From a checkpoint of a small transformer trained on Wikipedia: 2 heads of 32.
Each number is 500 + 40 x the weight over the matrix's rms, rounded and kept within 0 to 999. Layers, rows and columns count from 0. Numbers have three digits each.

# up: layer 6 MLP up, 384x64, rms 0.61, rows 293-383, columns 0-63
# down: layer 6 MLP down (transposed), 384x64, rms 0.569, rows 293-383, columns 0-63
up293:515552552528441482513548539537550499504483472501518539512457399430469433487468471449552450384539532479474520506447483556506514580488525473456457447526509518518459558419504457499468475439477479
down293:550527527527488504434623508523530543468540462447524486546487484452470554485517443501498499445552488540460590490570460505484521562491489552507415546512462479556488546427456576491510458519470532
up294:511529566450455539541523504475427484455532585527509490484533510513498489550562479539466451510508538562576507473497532494525532515540556487541516514481476510424506450533487515441522485462439525
down294:574479523508409508577463558449488546444495485501565552511460519460585405486530483512483499544559521484483453528469553502533543492458582573486493472525529511493530518521483566538437435544584449
up295:516554511436582479475557537462529474500522465589481464498522508470469522545450548477484484538493497491474498511522492481477466490501492486442473534520463466524511420537482534459501485523518505
down295:485478497524457547571583416478455514524552515582414533422456509542458578516612576476491514526432521513446480522452574497480511460465520568484506493517478456479471562539471465485480498512485533
up296:480510513580456497496519543559431564488440475558445460484493518494526483514488474537516500537512515564561522527454428485547464462515467593460480537501432478512498525546500534478483401560541454
down296:504450477443492531450460531475522458515418511496498471492388573520456529504473495520448500440424550530523489457498541512491554458492518517527505524480567503510536452476502535498538547498507460
up297:530479474489434501488529566514468542427542515442493519498551468504594400436557519465538572445485484599439439573436493441552542461499549489431529512468441519516480503453570502549495428456483458
down297:485503433509607536436482524496531490548511465524543491499467468531467618486563491500482561461428460434459503489559450501419480522458471514482420606510503439428569524569519506444496493511507492
up298:533535485471474447498442532444464546470526492491506506424470465443460468513449416523501564450440510540498480476527456551559519464516475558412469472490469506540491573446569556442505536505479500
down298:522473580489510485511535499511435540496477491472523481513577488549552431553456570528525533477495505484500463547471489454489504446506511542558570513497573442457550392522498449569477449569429480
up299:461525521473491542583475419488453491472449525509559420478487472434530490461528519483477526478481459468509470471487442456511495580491555442536482393540501427498543486527544447505505438520469480
down299:501466528494568492473512493520525509491607539543441508469530489507507502538477509564484542554479529523523461487483419524553429491546494571469547395527492544470565523513504446419515493458499498
up300:516453529372489454470432516486583446511497444496513523485536523416549516589446496478438455461486517538515592516455508502578536448567457491436510609490490481511432438446519523487528555466416469
down300:529506518540496417578473509570468497435543495505504458498487508504580513458513492476512533545510509464466493489453514481450503480602488509522431543527518488487471503498462517508436511499427434
up301:558559489553488484529496476514525472510486534497485522488543534455437504503513478434463512481464552516484454459450523403511445479498421539465500555498552482588481495530546519508456502494520477
down301:521466534486514463532434583454483544526503478491558488488524493493508461575435498549462496422510480480548533565501467504467511538439536471509504548540485468412464525447521509537506454502499455
up302:466491516553510513551424431434463474480509507499520565436496488557583444439505512545478499419436524538539580523557553504432488494527520475487500512456593448500602478464445519521507520476528528
down302:539486457519527506443443532461496500530482508469467471484453496469416518495512533502519535557511537467537438505492519520449544535499557451555577426484512512566424504554574543480507530483559427
up303:530535504501463470495573506506514506519505499406550575455455488451563540445607493508587526466458594570457501466426468489479518474500518535434523485478522570481420458548462524494498461474482594
down303:544427431460455511515479502495447524467434476508521544502461549622482524552459539453485435436496491533522535490541448482549470490463492484483432476414488511502533503476548471516453525590397546
up304:475543521444483486524492500498497546479472559507534448526538502511513491490488459479476517498482468435543525481473491495485501493508489503570538465501503481511503537514516510537527436500490524
down304:511530524519482523484480495500451502513461454472521555505527479522486503513506504557491472543465530513471500517477487483506536477463499554517539523473446514489473524548572501518492575506585544
up305:526537518396583446518473487523556518449508472515473549448532467511488570529468493519490448557445491428519527445465450511494506445421449508569492526467473510520524514447537434462527519522495544
down305:481493488570468603531464514447473473470530493513507469547560524489515456449568466500533546497493549520463526476518483472479473525558512509491555458572561503543500462505423561551446519494485471
up306:518504547433529503471486508530456454449505473412488569508523491502477558508421494534475536537479598555572521484432534456491504449535447476494544512481492510523554509475462508451557537536468491
down306:497448471504492488514499467540518525474528507511423492551547569525468546469590451517503496540504424475441515497415520495517519560523541491438451518531533500498521506527495505517461512428467519
up307:493505537444474496529506476472548468522515446479544530499496476502517512482548519501508465536454478465438531479502520507470483519464533523506522515554475517489495553552467424419554465559519527
down307:492501444457523477483502446475423504481508529536480514572456489489468521533482441438449516485516499575491497554551508465529518518521439513431504426526495504480478503495542558518493501512451498
up308:401508467486408464508486479494511461448468517498540503438541421439550492513471495517490565466481470506533531516539525477514542444514452547449485496501540524513514496498467480479487544470508516
down308:431512448450351518547504502437504545540501531565544453483520504514482505492539490591483476454512520495476519463545512474516559500513530511523495554529488491395472526507469486449541475505470512
up309:509504611490488473538478545463485517504446435488495563432480599491429425485513450412477476528487507509493473437472500445476553500498478480551474517535496447540508461548497528523492567506510486
down309:475403500550561543435488490492479500466543487406594459539450514563484514490494451517497517369513499525467463449531483407559447525463485515439546468520494475538512543463421522458448445565458514
up310:470539462489519379440575487514544540500494512518534488492512468495456505531489502499539516478534527482428471506447539477500518513430456427511563513486497538501394578475443451471477471434469492
down310:463561488475454449517553475467498589486477558522477523549499496574454501583485485507488578559501554491459476518404502545531497516492438489545490494442579479529527457514477472524455526491459457
up311:525508511486525445488528428482523518475514468535436457495491559533447492449466469427485506477538487462441443542406470499470400516479456568489480521578431499489430474521535523487516509476438451
down311:443510446552487546437489468536515509477471515484553499514497435474488469477508475510482488500539462472512515505554529526474475500523504501491546466389501552455492458448475493530475488487544451
up312:495514537528491508438463435461427537436457512467540542494439597557504522520489519489459571492557517461476475462474525446503502540509456524595583511514459497484563446536482518535514534430488475
down312:535547585487531578476490506532479448505470477545551544533515529533517500504475471472548496493519559428480490502541482410525523523458504560493581454480507476504429536500467541522543552494557503
up313:567507475480534457511444543415575537538443489513511489468505594483463483492472530501492548482476495464495554520466544462428493509516496516485500503510517516535483561527503469481445487472579492
down313:484486498507470501471539505547476507453543538558507544536498497514521531477517551481480502540495634500547519537497473534594525511467554516521494524478471507522550418457516519497477520505493492
up314:539423583496537517460465560395521481551476557520525470447435535576556499591504535560519504505498533545496504484519498480527490463454501516565475495475537452496467470495522581505516499519483515
down314:527495499496527515462482501556530497514518492524500571597524588505414534551455559535460486519488632504473553470468564522548506471513506469489585577441488434537575516464463471517520533473493442
up315:527488580485544507477493547461391498495505501506467525499484465505478530477490513510461479470481510488419411450476454500547557545504489516474518505563440489513427435541437495479394512500515477
down315:494503507513565460538458471503465514510510520538524498550479445485483500437497459540451552454464490472503491472578481523416500418536505470511586423494594449569491516471504458483531510474543601
up316:512568461533484491543526428513488539496404469523541465501515483448424496479516472531431500497538488499457487508486474515541479523522452492447514479467474486538468550551483475507511504490477547
down316:544474418578442496527536527480513540513461562458486500514481489491487535544509526427467539569532492421468473476504452450537466554470510472522509475512492516537499507483465496431570450454541455
up317:442477463498520510565469560482437567481414478472509535486516516443529525493494512414480492509459424475427450404483517535485441490504526462446474534513542443586427473535483513489491485473494488
down317:522502517533549438474501476527526557436559470576467461499518447516547430461537531525561527496448499533510495484487523462508540500424473587528528503494489552509447451532447533505537393538487514
up318:539554486494472523528502514512587438523493483464567502548477476508510544450450544538480510476470485449501452471431599422379426574506481471480452537490533571504483484415485496501566495541524475
down318:487541532476502463504500558512545452456514478488498481506538487557516493477529552459426433499474540517548523526451464539536496497543533437546435443538472441536490464531502470517465463483438541
up319:524458558536444494458477514544494533452482486561566484560467521499525486495529501477466496516467423411488457490468553534498509502503529494456513520483532489517574491521517520510487491513513502
down319:524459461460525479562459502439517447528472455479513469464452485463498501539516489500562412489497483544524575518478538505491442514510561489509452493554487485511512506455507558535494551488555462
up320:549602461490466529489553451511566589517511450528502431496479427505495472479477489526491528510562578448455531418459470466485517448518446553470532471515419498444442435480522461529453401449480507
down320:505478520498464511475525452520487490489532522544472487516488457564484470542491515502524474492465500547531543569482597502464559460558521448515465504490463398530458529479550498518610520441469457
up321:521468492506473565490523456469446515429510456506576478525432542460519497558434515567408482439535449505478444536502487614536438483526542522539494478464459539506542592506498505486536425464411559
down321:492570539472514510521507538543488482570565507486502506478538567492538542466527469429537556534516561508562461401499469507498523543533513497495547555489576448522430504471512567528478567522511494
up322:534542538496490489551521550465488479516511489473527530463479534475494468522500452458469520524478513497474495508518583504452546437448498513491516485534512510537525463485451470486518514543470528
down322:535436476536500514496497470543546512538497530517483488522464490491490538500497540503499500532551481515509566535525501504482484572516485447492451545556470445492517495523482538547472542516494494
up323:507528454513431447495439528516436522445457533525538491445517486560474493458511469532472491527514437491453495438485502452530458563507540555481510529402445503448475565471514512528494489539488480
down323:518529514550518446483494566503558576457479490470439503457528533444439462509392427534529500487583515489489511477539528467553527437538494504514445495385493421486474525450472519537486489471465544
up324:452497534556490548420446512516476461509512554492543538484534516536497546499497483534501530504460499546502497479472606533474500467561512411535566435531410482448468512541507485454464483494500397
down324:485542483452436494515438529538448457519500460555507563508502518509529522517484563540508524522450495571465557486508500552489564392495489562443485441436481486492492442519508421483573511521485527
up325:493530532464478552526467527489490489535478502526497498470500517487508461470466476527485474481495495483487557481463466528471477491492541477515524516494465496546539464535533455516461467506480503
down325:465488478520514461455518534475480528454537532498513535469470528483501537526516536488452501533478531483454476525472470448540534477546487552490509492480496471464450507478456497479455535488447461
up326:495501528502526517551557549449454539491602495475517464531491522360446452576547525551441421551530508477562421445483496555437460550451524615408574469478555461452569498495474516496515423560490527
down326:424527487418477491514470411477609535533517470530514584458493500530560487541530458514532463520467548524482503513522427504496523503446502476554454526521538534492448502505605475432561543413527456
up327:448434531526454451491464484506482502491466512517497517462472496473529489466480522494473485481492524505524485500492491503483491507459507535517563496474496475460490501490550494525488524486448542
down327:542523459508540538507485475513490472427476496488524508531499492515479515522497463532557511496464498508477486499520495483500487518542555488455497485547492528541430510487487468497521494486555510
up328:464528526469495542447465445482425554526539546539519481501519570557532503476550428542532579461507478514454480474411506533492506466567530541508531458501488515546544535495474465498472519458504499
down328:470580513445486482470472466513496436540568435498484567522574509512495473562540514525472531474531537533528575441609528518525502560519453517494433537478464519439483485505570514483472500516463461
up329:410464570475446429552498520490465520605567495524497491509485499467512480488507490505550521519457502596533546489507549498454466446458458520498481537528546565515468447584466566538531483498476549
down329:521543472510495521506483529510540460600500476487508478540490513484526543558470449510473473516522527434530480478461527548563513454458523429518520473402493465487503505483525444512451491470499472
up330:508504558566506564469558465510448617400464486501484527475434534490502437527460507450464505585460479504514465583549506478451439475496513472478482451549468496508498501512487555498529437517463491
down330:504528434447479540510507529534483403567497500531497448467396478516548534449527568543499508531522547503513487469488468499494516418408482571541508555562593543512477541521518450485489491532462536
up331:488446525542496542485463602490536455470496531543513473483486524517502528428474460516427517492444472565540471487528561460480493462428506447479424475464513424463539474489525526554552452517567538
down331:515504518506503529553455490467453524519521515499506529485575530480570476495483582497535600499471516454486522488489463579467581480503463453552547494502502478496507502529503473405438542534446456
up332:459490479524450478532468501494517527535537468573530458490501519519480481465506506463508495484450556478433516491453524579423478557523519503446479507492524509456475550535467460508452462415495483
down332:480440504478471513490531491520464496475458514481447493500520500463452502477470505531453461469570518435514489477477456490524488445492509411493527548466465480533603451480424523435461504541442479
up333:514470571511483531503447539495485479554517456501460499520459491527516568452534493479443513560454485484446464560512488534523505510502486506478543479541472488509478547546575493515440530442482513
down333:525503540545559485435544563473465492434501522566561538499455427499518392564430570520462461563495506498484526532494429505500477530550525596498441447402480534421550444492571407477416564505467487
up334:530501598505509517471457497442540493512493469467472455461531541552570574500499515550408449566565462495564457459593465483462533488599458589525468482495522570477500495505525467521483525535527511
down334:528502461583550529510511498478467445508511448470531483517524429495438503537477529474500476491597558519504517548512499463567398509550541527522533520511509455575552546547500447541442478521541499
up335:549458449520447453495490450569446508480493479529554514522551455531480434481488478543409443483499513458532465512424475490492563545495475500514562446536533486498560446515586437437520514428420548
down335:465452504475536534441576514598485567503519477496503504530521538541530484501469524483570544546552538554429491456516447490472499490485552468447488529531476450513489453534490545489537472512521462
up336:536548466480484448499496497506494426443471486570452472421522484520484482520454468475443507409519527455531522450509467483489505555476536510406408464383521508486488482459545455465490486613539608
down336:445500473500579458496490554576556509579522391507515622478484496475549445522492487463501506493510491556576461458450496434492494528519434488472457461528448469506498486508509443535445521446551501
up337:447474497477424478596522502445454505506492467603484502506483502512453529496539498483521470535405486460490503489447573516514510471446461545511470476560503484479542454464458468528484468476435561
down337:470467468460556486530411470479543477543469508490499486520464520516419557513480523489466454497487498546512482457529559532460516468438505495468458478511519538485475482518535461506579571523518542
up338:488587501493568426504441466522525483452378551542495447496550511550471470556420488541476465498492513515463507423457512593486467484561569415477450475496510532401498592490456457570485433399483485
down338:522459511392483459521527516522476530498463513462549450510513452494463555479484542399568454544475461624515528575431508471528490468525518491500453476529495487516506511525530600522514516558484552
up339:466518530540502441504435458494588466513508481410526479453483473529517524438452512542473503461517507427457477518495467501451470556540469499507444517471496509534470511534550480511471522370452610
down339:515566484495445529523435432497523487467489508484468527488562541538503524456499434455507517537525504393480498440463459421489485498507498500549435498469513545500485507496486495510481535534633504
up340:532506488485458498509481507435476511511496514504508528532479484482532529477528477468482501512513522498497556537516489472428517528517500489496494449453489445562523502495534488485513438541509478
down340:459473479514526452481476502529498505469473503533507479535513504486469500502456534494488534514546515531511445522479522561514471477493537543502564491501498482484494429480513571481505498503481513
up341:545506560493564480468560478450521580451455560534483542548549488493459533510498462515519462521493505551445488494532455550540488475490476467437571527508513573602533479569514512461491500506500420
down341:482507457508489507583520459431518531491451488439474495489483519493512524559472641458523504480539526469586489495463525534519481509488476510497482511502475451454530500545559550536438455474455587
up342:596510498525441494553463570428477499451514434551491470456473472587557437510503532414501526581560498507532512478554437516455506438470457547552502522472499546497550501582537481487515561436532446
down342:474516463546505566486495466549515512559443507435453542559519515458529607521507495524516534481523451461510506418534453516485537490489525422516493500582526578514492549484407511459519516415532490
up343:484540535448454550467479457489469491520494535557490422492473558470485525524515452502505527492502463526432414442490528434438515532486517494522526451553523482552537519506504473487509542498502507
down343:490536484425476537460509377569484492469500509488488511472543501491505494544511476593536608549577530463512508435516586522459481487540560533502539549511568475474482529472560484534520511481489488
up344:529485480477539471456481488464479538489552442523517541511504438521514550520537535583469525501475510534514532502450468544441537470496469542569469560508461497557538503500525507492491527472487521
down344:498429498520453445548535558504480526466515567574501531533432470548488470532526529587526522581461503501436494501478509522417466526462449461530465556544485518480471525525506550482575443483430468
up345:457576547553492501560559576553553542529496471512553513497525450385441526548529472532495461531447512456509518518504496454486433500512461487464517517480501454454578451393453557495530510543454533
down345:588495457410556462460558470457508540491440460530548471499453574497469431457464531475486454548566528502506501454510512537501559464476525480476525555551487463483552556469498495454470487471452531
up346:519489516518493495522522508506527507520493508500499505505493497540485537508484487496515487500493480489497494494530504476515524488516498492476496496526505507485526484493528524509501527503499512
down346:536481491496479507478435496530523516483502524492486484469496498485484514495524491492516508496527527513517472535512516579514460526515492477488533486549492526531537492475484491511480486500503524
up347:475542465496529469495534468528506490461500512570485529554466507447503489487444546466465483555466497478500598520508541569449478503449461495497485518424524513530489505397471445551488467465471471
down347:572498514594429502442532525503468504511538490450444494502522530552501453459504511526538541518513514514502539476486463487501486497541463505515527479548515504517482568525441577502536501547515514
up348:462559523411495521550441452408498480487438525442535450515524473433504500484510522504459541507493500431401508500552497490476514526569537489611577515460546458484429577497466418575536389479483482
down348:496504517440534442567498526428459497442500486498553465500534481540547458519448465457516550521560560505457542523480514448481443503564527535524445451536447426612518545511454535481478544594450471
up349:473561514537501468501384486469466462448571381493508495449531444594495482481561440520523516542522477479515530545503469517559543513509458463474430432513498483499481552446536496562549442478514438
down349:514475547525545584490419529562505497498592437420406565570510482483497498480526524490507484552497513548473569471481506548484595475462501531460467493515488509541471401479497584506482555541497547
up350:514488462464559509450533450444614485471518487497528581420515522544555506449521527448534489573487473476423504513463524457435492524495495528455493591532447554474482480463588491487518504478520475
down350:457560534476490447489522497506431474513576477470467529567487497441502445514455413504444537474494480546526490487454503559527460504494475488449463521479537501554546554466541501580546538534495450
up351:453520466474505506584536568478518525494475555521385554410481527501440501520497499416501535512497543474507491487485459461492536484520462508489556507462499421508544526509531520519508478548515453
down351:491522504558526444485436487546449433478495516498517442516513522520530505501549467592550399492503475520489503515589527463451435521473552517481471512499454505534411504458482490462538482477490554
up352:479584513422501452462454460496519420501485523463521460422513509467528518502423490415506515495533535488537534460526487470448558461492523468507536478492532536474460546548487447456529420564483494
down352:605519480460488573494462496551496477478485441503521522477516511543456454563503495529456441484507500466504458481509448465527459547514489460524499508509454502482538426510546504552481499551511507
up353:433547507480499440456527528614543488499521517493605474483530495523559532586564479503519503539439535507488439479471554480482481453502496517492546478500503482500479501543516530552515478537456554
down353:504417493454530534549495463481506480456502540527490595489516484518501459436500531529458487434491534516522499494549500539485531490543546466519479515487460478478532497494501537578488538405519448
up354:488479473460441445563553466498489496450450440498549406471539510470563469537506411531537514450510462469499501539541516545453561517478491465567524470424534437479545533498528450559500414544463477
down354:453529523507543500509459521493506445499528479506548501468523563455474431567592474477536428507493465550509449636440575565540527486442536488428449458486500509477510547493498548498514505502583561
up355:516509508507517517516497512500510526522505449503497524484497511508481534485528518495477485501456514497515496495512534494498481484501497499472486500501510523530513523517482510495524481531491504
down355:462461459492512494479452475498529509471504489508506461510476492460496471515459488484505474455537534507508485510494486529511482512506489513500471483508512492505518499466508490496493536483469519
up356:534498573469458487460513400468477430478499464480504469487503549510515462494522521511514522510543454543501506509463568504474518555529493542519538520604449515420514564528516465494484502489432505
down356:552388605548440501510450452511473465614504618445535454505483477477470483428587471517445523547538546584504503592417547476435489458559500456537514452521485523383516530510547523479533565447497462
up357:517507488468380496477474621394442554490556529564633512522510488488562405518537493570437544429520484517454554443568510492491496479535523608480485500455536460404553433411525566542516440522551538
down357:421524487533424489453589452442538555548571485447566516602521486487551523512543598474519443567514512477476447519482410463431483471451427605521547600512572480541537555582412491601480371482520517
up358:512447612502536576494458592442490515408440442492450575500529547469478492570505558566521448509503440516556561524523530550578513465495463476540432560494528429498516522386550499528486457507534462
down358:539485435482528521435530532526538452554602504603465559463458460538409536524547553488533460545523457557502554473508584522531538428473480523444514453500446502449505540500537454499447522483530444
up359:474503538552405470525529518428510517490412517495506438622496452503411399563545499515416577482409555466433490465420543496523593548534517502566529460492450474425558406495440460507423434469468531
down359:481497462537433480596542536501510414408433564478477419510435503533489470523476521548456560477456495574426524454566556485490517514665523536457453450537494527409526516526449460594450553537477447
up360:486539483461500600429486496433479482472484526463505487478466543492421551552465523535479538481527461526466490511474495473471520547459438485397469543523517442499534433523422459519446493509481528
down360:493506497478455474551494482537566365515474479513502455509490549451498597533515522498516551493509472433453511508572499520496516483422462485501470489515534488526554529510486550456548488464538494
up361:498436487536464479508476518484508524472452491504502529523585455523562557480447551495510513524490437461492488509467555503470514467512484482538528461521481475557486502500569472553476550526537516
down361:540450456506480479505501470457520501502519488517479518511488552502473508538487491460497518524496552474516494471601433449549493520533539497496497513482492500573506436471491505493519511503527506
up362:491576506513473510477475535462503539567540470533555473512500451468483596436495490557453464537456479536495481506499527515487457438499471536473494455531529516523528442477523540511500432499547507
down362:508511568525467446344543454588418507364384576463531509482497490615440444451507490484552492485507585556500483532463454456514502543532546493502457452544511504500542478512496504484512477638508520
up363:498515482484469453364410496492446426481512546547553473530477436553536508537534449525481603564496498466364547505533457443452554542512470534560508492499478470456520532471500475511507475471526459
down363:501528469506566537564539445501478600494465444507451553501461593510453518483451556484537485453425509571548519457486529569505528540537470546540517545489544494558496494501507520475514489496505534
up364:449480499539510530571536540483487475565489525567566503514497502521551508513544519531474497528501495499428494519480546552486497521478471524495507496496496531482472529477444497551498498489507517
down364:524530588497439489561452436454455494462430485513492535515503500470504491467505536496458508494450488541482584555483504453500463453537480527563524561466484518532520425485479491484499449487487513
up365:485494513450526595528497515468510515439466514400546497481558493531583454498479474538435574474485434491556499517477529530435485518517465479521539536518511528480560515477499570493570496441489538
down365:540526401427504452542470499566508530447474468534429526485443544501451430480474491518536497457525593471543509437502477464549510464485530522488577499365543428507512514464514456466462556505541462
up366:482537549471497484464472511475527477514513522462493473452532508537517487490494561543487538519470495480509496529443527485477487494509512451548457487512468491470477463427518465543495534413500517
down366:517476456507491509573470486535546523520456527483524474515527481477482559502522463408534535506455520489530503476555486523498463510496460512504516480460527486440482539508501488481481522507514606
up367:476472548552527436498478452505519473552450520514475550482524470529451530544399538540499519567529512504498596490510559466494456544522460558525424567455491535550551495594532503484525508491555630
down367:494582464464504584477549493539452471527497598536518493474499499519526461521545447554514533500571502540511492505447468530585579498476457550557477524522476498515569493442526554505436559488496564
up368:470497557442450524486502524482439501475430573495495500500529534535478473455567508509580461580420498597498518537492481429473526520496503486503443474532464508552506503472506476552486479514441409
down368:503445412546468484508557480514505440420496535487469488480460494508501496507548472439506465470547564503484522429457519471492532522526518500514517505457469433556431489514482484415442522540526497
up369:514467563489478521513458531474494436513555505511415505492467471564568509496521573484526569532455398607516471490494485430475489495457455448545485429548513468473472492489502482500532564563474482
down369:435539483481535543473514459557529511468507454534478607630480448493481434473435496506577480558563518497479502482576497522603492566541562490466473508456512456397546580442438461467504492450497460
up370:448568588489565414507488559506447410497425558498490547529583463445502467564489495576464492537576474459522452490489509550523467457517531457445471458421509547545475460479500480426532608535577472
down370:453561542577434547562523474458504475522478539458483419418588383547471522476583508429491558451530492475397525501567532516510450563483501496512403530440520535535431562541456487504534482512483509
up371:650553518492468492536533544459434504537542474488456536501498459471462475482547481495496592510512469529433481478425445431505494537447489544512526484551415521538463527486494482487478557519456516
down371:489513488506517494452442540526479488519467471535521511448498494522486438539563497502548419574439484601481536533444563586517486521430375483436558509493525516486496523530573493466520489510537437
up372:527464548582516476546549444493469537434490421467491592486458470427485492559416471526445517389467502466540399527524498578498532543588466587489431546516527534489471443515486496506470539568495454
down372:453492472513521514459499526469477479524458481470459458558543533482510455424444495449541530518495510567521528499467424462542490492505507505445583520506521467510539436460521549477498444437490530
up373:500502525422419492539533496482460469432528426507475522545430412489522408626513489500506492462606506469444359462469488427528511490518548478523453468570500514433419463441572484502511507533440521
down373:556433503480507515490482466518580436534572532486477549458528578476502535446530554596587457509534469486518574482502552440471470491475480472434536487427459473513539520478485542428536524468486486
up374:529493539516512500490496525529444456532456560491418531446513464472460471476449486517444505508507551560519440567549422486485459457419511464503529481431503528492492515551547547470540522490447516
down374:477518487473534476511536560461455517432494455510509554538498509487520494547518546449530476539511456425455523475481521527507509474482497532501469475480529485521523527482413459527458478511487447
up375:499492530510496486505526523490501495481503464503511514500515509517488508496519537527472532491518515515487481502504473504498505477514512482516515483500472516499461492499491516496512475520489506
down375:495464470456491492480479493481490489511497518517471503483492502475482502475508502497457451473535526493493453500540516516550478540517480484516478513492493505515511491484443479474514515493488514
up376:464483517494499514500477521518463518543620433538489457468521486501522546585502454561421494508511506537422425468505482496484554497521449501514487498553512491526461466495557478540412487519487518
down376:531482519550457388551495489504520517503514530552550477537532469576481523506537453561586520476587495444422438525507463424413521501645457507513470480495499496523503444510512496569431521460449520
up377:478556530556516524542470472492509505568534462528486513484473501518496562534468486465499530583464479561490494502466541577516470486484456551489530458584534514519607570495553485541456507549501509
down377:507616561544474455507433529437437519540463455540446559474489516486438557496471432518463539490458515603579473490456491416543445549492485492505505461465541521542537497533501443525519457528484507
up378:510431523487498487377437518487502520513530457454511480503470455450495558502439527507427498495514497487486425475514465440486458480512499542495497463528510390493517485521553523435571460461481529
down378:486488475508507567519499499548501501551459475497562516555443455549505435457529511543469541536543496524466483506565458494512528420462514560557524521527519439508519530564474511458516522460477479
up379:488503552503492530500549482403425514436461532513501471486555501538496390428498433505462529497423560452478538488560464506508590562473499439477471461505508455495446524375452364483518483535550467
down379:474465490496450543483417492487521421591456436456503585479483455527545519559558518457541485586512512562496615493509533568492486446443498491544515451480460554514506518469540514497487524462478438
up380:549555502485455430436484508448488462537556536485481549457475434498516525466466567519558518516437500575455479543440430443557470547475521480471555492481465509495466577495519480493503430530508540
down380:544609554433538438527479487456403523493497479489525455460487595461481443509486557497546495539530534509541507477505438517535498470512488523530531534522450465463581534497563497476430503562488501
up381:535456480516488461483536453490427483395504565549425529463442481640618543539490507626508488566501577495510525516451472423472437453466489486507528526472491459401509502451460470486433509478487541
down381:435554458492476470584528508534533580575535481582467415522504445421505498508391488501534467482542459508591552508443490537531525445470450469507495463482524446468428480508450467459512476491534559
up382:465516466492511508556487483433518511563507552499489492457414494568522509517465508578500553623544492389546533459380495459505431511450507450505642499511509518519514473465579503427573476523445458
down382:516493519489565464390506500493526553428505510497504505474462516492434542465427451473488465417510508605504577413487528463540495525473600484500498462536425436596524490494499468543463511533521526
up383:520477509513533565461528438502455516430476473495494536472455497466530467475393504441526509484536534533475497494562413523511465509417485498479544463416552551470595509485513489524551392504504440
down383:496553540485524394502459510467554532485514552433512477514559504508519516538460498498449537503499566532516496508417539552580548493489500487443477497534460459493469507526469470509487551469506512